config = dict(
    n_layer=10,
    d_model=320,
    n_head=10,
    n_kv_head=5,
    head_dim=32,
    d_mlp=1280,
    vocab_size=13360,
    activation='tanh_gelu',
    norm='rmsnorm',
    norm_place='pre',
    norm_eps=1e-06,
    positions='rope',
    rope_base=10000.0,
    rope_fraction=1.0,
    qk_norm=False,
    attn_scale=0.177,
    bias='none',
    tie_embeddings=False,
    parallel_block=False,
    extras=['capped logits'],
    init='normal',
    init_std_qkv=0.0327,
    init_std_o=0.0,
    init_std_up=0.0327,
    init_std_down=0.0,
    optimizer='soap_variant',
    lr=0.00518,
    beta1=0.95,
    beta2=0.99,
    weight_decay=0.085,
    lr_head=0.0092,
    grad_clip=2.0,
    warmup_steps=200,
    schedule='wsd',
    decay_fraction=0.795,
    decay_shape='linear',
    final_lr_fraction=0.1,
    batch_tokens=262144,
    seq_len=256,
    doc_mask=False,
    train_tokens=1131000000,
    steps=4315,
    dataset='wikipedia_en',
)
Each number is 50 + 15 x the weight over its row's rms, rounded and kept within 0 to 99. Layers, rows and columns count from 0. The size before them is the row's rms in percent of the matrix's.

# layer 4 MLP up, 1280x320, rms 0.145, rows 411-510, columns 32-63
091:46 47 58 51 43 64 45 86 25 58 30 45 67 59 71 62 48 60 50 43 43 37 56 52 59 66 62 52 50 52 82 66
102:36 38 84 32 25 22 32 30 47 54 35 67 70 24 41 40 49 26 52 58 42 45 39 53 71 31 68 43 60 59 58 45
093:71 45 51 21 56 47 39 53 47 50 74 26 31 49 71 47 69 70 36 36 63 45 77 64 59 38 61 71 43 61 30 40
108:59 70 61 45 56 65 42 30 50 51 47 60 22 52 42 69 59 40 55 56 68 34 56 57 50 38 45 23 55 62 45 52
101:51 39 35 46 57 58 40 72 55 54 39 41 48 78 29 54 67 51 75 42 51 50 52 51 65 37 47 34 41 67 47 41
097:60 13 58 63 82 35 46 38 29 41 50 43 49 50 42 77 54 68 64 62 75 22 42 66 49 23 62 52 83 30 49 62
101:48 30 67 38 59 52 44 53 45 47 43 57 61 36 41 43 53 32 43 66 39 50 35 35 58 46 41 56 29 57 70 77
103:61 36 64 56 60 53 79 71 59 21 37 39 58 52 64 64 82 58 54 56 37 60 34 47 56 63 49 51 54 39 54 43
099:19 44 43 56 39 49 43 37 54 45 54 41 51 33 38 26 57 30 39 12 50 44 65 47 56 37 52 59 78 36 40 43
101:61 58 54 67 60 46 35 31 54 52 64 70 37 30 40 52 34 30 55 46 31 45 70 53 50 52 62 41 56 32 39 41
100:32 48 51 65 74 32 29 79 68 57 60 43 39 42 42 53 31 56 68 33 32 59 56 62 42 45 27 66 64 52 43 59
103:76 40 44 36 42 50 29 48 55 44 36 63 50 64 76 57 48 68 41 39 43 53 35 73 49 34 31 53 34 50 59 62
109:53 56 43 40 49 26 49 66 50 55 40 59 66 75 25 38 43 53 34 28 69 52 66 54 48 53 32 61 52 65 57 53
104:37 26 57 54 30 53 25 30 32 42 70 59 64 43 56 29 35 37 53 45 60 22 36 47 53 31 29 51 37 12 61 39
139:65 52 53 70 66 68 31 42 34 52 69 36 43 32 65 78 56 52 49 67 55 43 55 99 56 59 58 34 41 41 42 58
105:51 68 51 31 44 62 99 26 59 62 45 32 58 32 42 52 34 48 43 63 41 61 50 45 57 48 94 40 54 38 44 39
102:36 41 23 23 46 45 41 63 32 31 47 10 18 50 52 37 21 48 56 42 61 44 42 38 52 34 34 28 31 63 35 49
101:37 52 39 63 47 56 51 67 33 76 43 24 43 50 33 39 52 54 22 59 46 51 54 46 50 53 69 58 42 41 74 49
099:46 47 57 42 36 46 29 45 53 36 75 60 56 84 70 82 44 39 36 44 35 26 38 48 69 74 59 40 67 50 47 57
074:67 44 52 51 30 50 30 44 57 61 59 82 29 47 40 46 52 41 53 85 59 25 51 19 54 43 41 70 24 72 40 54
104:36 47 46 29 69 65 77 44 73 57 47 24 58 33 73 47 64 65 46 29 64 66 43 42 61 65 84 47 70 26 74 68
093:47 49 68 49 43 39 36 30 64 38 58 37 65 60 29 47 61 66 30 49 66 94 68 59 52 51 57 43 43 53 46 47
098:51 56 23 31 55 61 67 43 27 59 31 52 45 57 34 47 45 54 31 56 45 50 37 71 44 42 38 64 28 49 62 65
101:66 46 59 71 51 52 42 58 33 48 34 79 77 36 45 42 45 38 62 36 56 58 66 67 57 48 43 60 56 53 74 36
097:31 50 77 56 63 45 52 40 55 70 75 53 63 48 24 33 45 52 59 44 45 75 43 54 79 49 50 45 61 67 52 16
099:45 55 37 47 67 48 52 36 39 36 68 41 28 74 53 30 13 55 83 38 36 49 63 34 43 33 45 36 51 43 48 34
098:45 24 45 40 28 44 58 33 37 47 45 35 46 35 53 63 40 37 33 07 64 52 42 63 44 57 37 57 70 58 97 68
102:53 67 32 56 66 59 42 78 31 49 35 71 51 35 33 68 29 36 29 60 50 66 45 65 35 65 41 39 32 59 47 61
122:49 50 57 59 51 76 29 57 20 89 63 40 39 72 47 25 75 54 78 68 36 65 61 97 41 51 40 62 52 51 72 56
103:42 56 39 74 60 58 58 51 36 69 56 29 32 44 40 60 37 32 30 53 71 39 79 43 55 33 47 48 61 44 57 44
094:70 37 63 57 73 46 54 42 50 62 39 49 38 41 57 71 42 34 93 37 46 41 62 66 50 53 37 33 36 40 52 57
102:46 49 40 41 34 75 65 40 43 67 54 36 99 40 53 47 31 60 37 50 65 70 48 38 67 52 57 24 26 25 64 22
098:25 59 48 44 55 55 58 60 68 48 29 57 76 46 53 41 45 62 52 72 58 73 79 42 57 35 43 56 37 75 19 85
092:59 62 44 31 42 71 56 56 55 56 56 66 58 53 53 59 38 38 36 22 65 44 36 51 55 65 55 68 57 48 59 46
105:62 51 27 76 82 76 56 41 47 52 64 21 43 53 36 36 58 69 62 56 58 49 36 52 53 52 25 39 56 65 53 50
102:54 42 49 76 66 62 51 65 46 40 46 52 87 74 58 18 37 56 65 02 47 60 59 42 35 45 58 37 49 44 55 46
103:28 50 14 50 57 84 19 31 42 58 65 59 53 52 52 63 63 56 59 45 44 46 61 58 40 64 46 38 42 70 65 54
101:57 37 33 46 73 70 45 55 77 43 39 26 49 49 65 43 58 58 39 64 74 26 71 75 34 50 30 61 42 64 61 27
079:45 69 32 57 41 49 50 69 47 50 56 35 48 49 23 45 47 54 50 62 54 31 57 32 54 50 42 69 48 84 44 36
113:31 52 66 68 40 48 43 48 44 45 41 28 48 31 72 51 68 61 48 41 48 47 61 50 48 48 42 44 37 47 62 65
081:36 27 49 45 59 66 56 30 78 57 39 39 39 52 50 09 60 55 31 57 56 26 39 11 55 61 51 54 47 53 71 16
133:43 61 50 27 21 31 93 47 50 76 54 47 51 15 42 46 37 25 55 65 50 58 40 62 50 44 29 31 46 64 55 49
097:69 55 46 58 25 30 43 26 46 48 51 24 68 64 40 67 29 49 61 47 37 48 42 51 60 28 86 43 42 72 59 53
093:64 39 49 50 55 29 48 27 45 42 41 53 38 05 49 61 72 46 48 67 30 72 52 68 32 52 41 64 56 87 48 50
098:74 41 58 56 80 24 25 53 82 70 48 37 40 78 47 48 62 45 54 68 54 26 52 06 63 32 31 66 59 52 38 57
104:32 62 40 64 07 47 45 54 67 44 37 34 68 30 79 40 52 38 35 31 48 49 65 73 47 54 49 63 35 49 33 62
096:43 29 47 35 52 38 52 40 49 73 69 58 64 37 70 83 46 56 61 37 75 56 66 39 61 78 48 43 65 48 55 71
110:64 71 44 42 64 28 32 53 45 41 60 67 75 56 50 91 41 39 17 29 52 34 50 22 45 64 73 37 59 62 37 79
098:33 25 34 36 77 71 61 35 31 47 33 35 71 65 28 60 35 29 39 34 39 43 60 34 33 47 24 78 53 53 32 51
090:32 49 51 67 75 06 29 41 51 54 26 56 65 64 32 80 62 45 36 50 54 59 66 34 32 58 27 50 48 57 48 69
103:59 44 32 67 73 58 68 21 70 29 60 67 57 51 62 58 38 39 53 61 61 83 54 57 52 52 77 28 55 46 10 57
089:66 39 45 41 50 68 47 53 70 48 62 55 41 45 34 59 51 37 43 50 38 52 60 45 56 61 61 59 23 45 72 38
103:41 36 37 55 20 48 28 43 61 74 40 48 59 45 62 85 50 55 31 37 28 50 33 38 80 70 42 64 29 28 55 33
102:49 41 65 57 49 49 48 50 23 25 80 48 48 58 50 34 30 55 73 27 36 81 50 31 79 52 55 50 40 45 32 49
099:49 66 50 52 62 75 59 48 56 46 50 48 07 44 70 77 55 55 26 73 59 64 48 51 69 42 70 55 77 46 49 42
090:38 63 52 73 51 34 60 38 39 29 42 69 46 65 53 52 56 61 23 73 37 52 86 30 53 75 27 51 56 63 33 67
090:81 67 84 69 76 53 65 49 51 33 59 39 51 73 38 43 61 45 48 52 53 55 60 55 86 37 42 67 46 32 40 47
100:58 47 77 22 58 72 50 23 48 48 51 51 54 24 46 04 36 37 67 45 43 49 68 26 68 37 51 51 55 50 45 57
108:62 51 69 34 64 45 50 33 47 52 34 55 20 61 55 41 44 46 22 36 55 51 40 47 71 42 27 80 57 54 43 54
090:61 42 45 63 44 57 33 73 52 52 48 56 74 41 33 53 38 39 49 40 74 73 49 49 47 48 60 46 45 66 38 64
105:42 63 35 36 37 61 54 53 64 82 67 40 53 16 56 44 60 58 37 42 57 28 64 53 59 42 54 48 67 55 37 49
106:49 50 50 88 57 39 38 51 60 46 60 29 51 63 38 61 69 44 35 47 61 86 54 28 46 34 42 57 61 27 57 54
101:29 56 68 60 22 51 56 34 36 35 47 42 27 72 43 56 45 25 23 42 36 35 40 56 55 77 51 67 77 76 66 66
117:60 39 60 53 55 40 64 46 52 36 64 59 13 41 43 51 39 46 49 51 64 69 58 79 55 37 46 49 58 45 51 67
100:46 46 47 57 65 32 54 54 33 55 47 71 74 53 55 72 54 53 26 33 31 39 27 33 80 24 25 51 78 71 40 43
104:57 42 53 33 60 70 36 54 42 27 56 35 54 74 62 39 68 52 64 50 65 52 78 60 46 58 37 36 68 42 64 50
094:41 39 37 36 38 46 50 71 38 47 35 84 65 36 81 49 51 39 53 57 55 65 64 71 57 62 51 62 65 26 47 32
089:47 32 34 36 51 59 48 60 53 41 63 44 20 37 58 74 27 45 61 02 60 63 29 63 50 18 40 61 44 48 71 60
096:32 78 52 33 55 58 30 66 54 55 15 46 48 57 58 56 34 46 75 30 46 33 63 05 26 51 19 67 39 42 47 53
095:49 36 51 43 64 66 50 68 73 36 67 53 66 91 71 57 62 75 40 59 56 44 51 24 41 58 62 55 35 53 60 40
093:36 55 49 58 40 65 39 63 64 85 37 39 49 40 55 60 33 66 65 44 46 33 77 43 57 37 56 40 63 56 44 57
093:49 50 58 40 39 46 56 65 63 36 75 27 35 61 67 65 54 36 28 49 14 67 63 67 48 43 35 63 57 34 53 45
104:41 28 49 65 49 53 59 33 78 45 73 58 38 39 69 45 35 66 40 28 83 71 47 27 47 57 62 55 51 22 71 61
110:44 54 58 67 52 57 67 61 53 16 43 31 61 67 58 59 57 45 32 36 53 42 49 60 58 36 60 35 64 39 44 62
101:75 64 63 41 51 43 62 66 54 62 66 42 50 51 34 36 42 63 28 54 67 41 68 27 63 59 64 50 76 50 50 54
101:48 28 48 55 39 46 51 44 19 60 42 35 32 53 42 38 38 42 34 23 58 35 61 66 34 35 31 76 79 75 54 38
092:44 51 44 65 52 40 56 73 63 46 48 57 76 23 40 48 28 40 56 51 35 53 40 47 37 54 56 33 57 59 69 81
096:48 38 52 42 63 69 35 49 58 51 63 61 70 45 55 43 67 60 49 39 33 80 20 65 59 57 60 47 45 33 73 39
103:28 25 85 43 42 43 41 43 66 23 44 34 67 29 42 67 36 50 45 49 78 65 52 39 53 51 50 51 61 54 55 62
095:45 36 30 76 70 57 56 31 47 32 32 29 51 63 70 73 34 70 69 27 61 40 43 54 68 57 61 60 59 72 53 22
094:47 66 46 37 48 46 25 28 38 41 37 47 62 50 51 41 50 64 87 42 67 46 40 43 79 69 43 64 58 41 81 30
101:59 66 57 35 45 47 46 35 30 44 25 16 47 55 45 58 52 57 10 48 25 81 72 61 58 54 59 54 58 69 39 58
097:54 68 37 54 59 42 56 42 71 45 66 64 54 55 60 61 39 44 77 38 36 79 63 66 53 37 46 38 53 35 20 78
106:51 55 50 49 37 62 43 37 37 58 56 39 45 75 44 39 67 39 11 27 53 55 76 23 73 37 69 39 47 53 52 51
098:43 56 53 30 55 64 36 45 60 51 42 61 92 44 24 34 36 53 31 65 75 58 34 69 35 39 58 53 53 42 59 51
103:45 52 50 67 36 42 56 37 58 44 45 45 66 51 37 45 61 56 66 43 48 57 41 42 62 40 30 64 57 51 41 51
103:61 56 64 41 50 46 74 50 37 48 58 67 49 27 50 36 21 47 71 38 47 50 73 33 58 37 44 50 29 31 53 68
107:54 21 60 48 21 29 59 94 80 41 48 53 58 67 58 51 43 37 53 52 64 41 54 65 47 71 74 32 70 73 28 46
101:47 34 15 55 57 33 56 71 72 51 30 24 52 46 45 49 39 47 08 38 74 43 44 48 47 54 41 62 53 46 40 53
079:45 46 50 48 12 44 72 23 46 56 78 46 48 62 56 39 50 58 39 67 55 38 62 56 70 39 57 46 27 52 27 64
099:49 38 44 63 56 68 56 43 45 51 66 44 43 36 77 69 76 44 60 44 41 27 52 50 38 31 25 72 67 49 74 79
086:69 47 47 51 12 42 36 80 54 54 42 49 64 65 47 44 36 37 44 64 62 59 71 73 38 78 40 80 50 38 63 47
105:86 55 71 52 47 40 77 52 60 47 41 45 47 46 32 43 53 52 56 61 81 87 46 51 44 54 64 39 26 50 42 29
100:57 60 69 43 30 54 34 43 26 53 14 42 33 51 63 56 48 49 25 72 50 56 55 44 62 60 42 65 31 40 73 74
091:63 56 80 47 56 69 64 62 53 51 53 85 25 60 38 67 36 52 37 82 64 54 44 48 45 18 28 33 31 49 36 46
103:34 60 37 71 56 38 43 30 41 64 42 29 72 32 63 42 49 47 46 65 53 43 87 45 56 37 78 54 51 43 25 61
100:50 44 33 42 50 34 28 66 57 38 61 45 50 49 44 40 46 68 71 62 37 79 59 23 57 40 68 44 67 47 13 54
096:55 30 59 64 64 66 64 37 38 73 26 49 43 60 35 36 61 77 53 54 44 59 57 37 43 40 64 47 45 63 57 54
104:59 37 51 45 57 83 45 74 30 37 53 45 57 11 58 61 48 56 45 46 43 72 44 67 48 30 61 58 43 33 54 49
097:54 34 31 64 44 71 45 02 41 67 51 42 42 45 41 36 63 52 59 28 32 57 54 32 62 27 49 54 66 71 25 56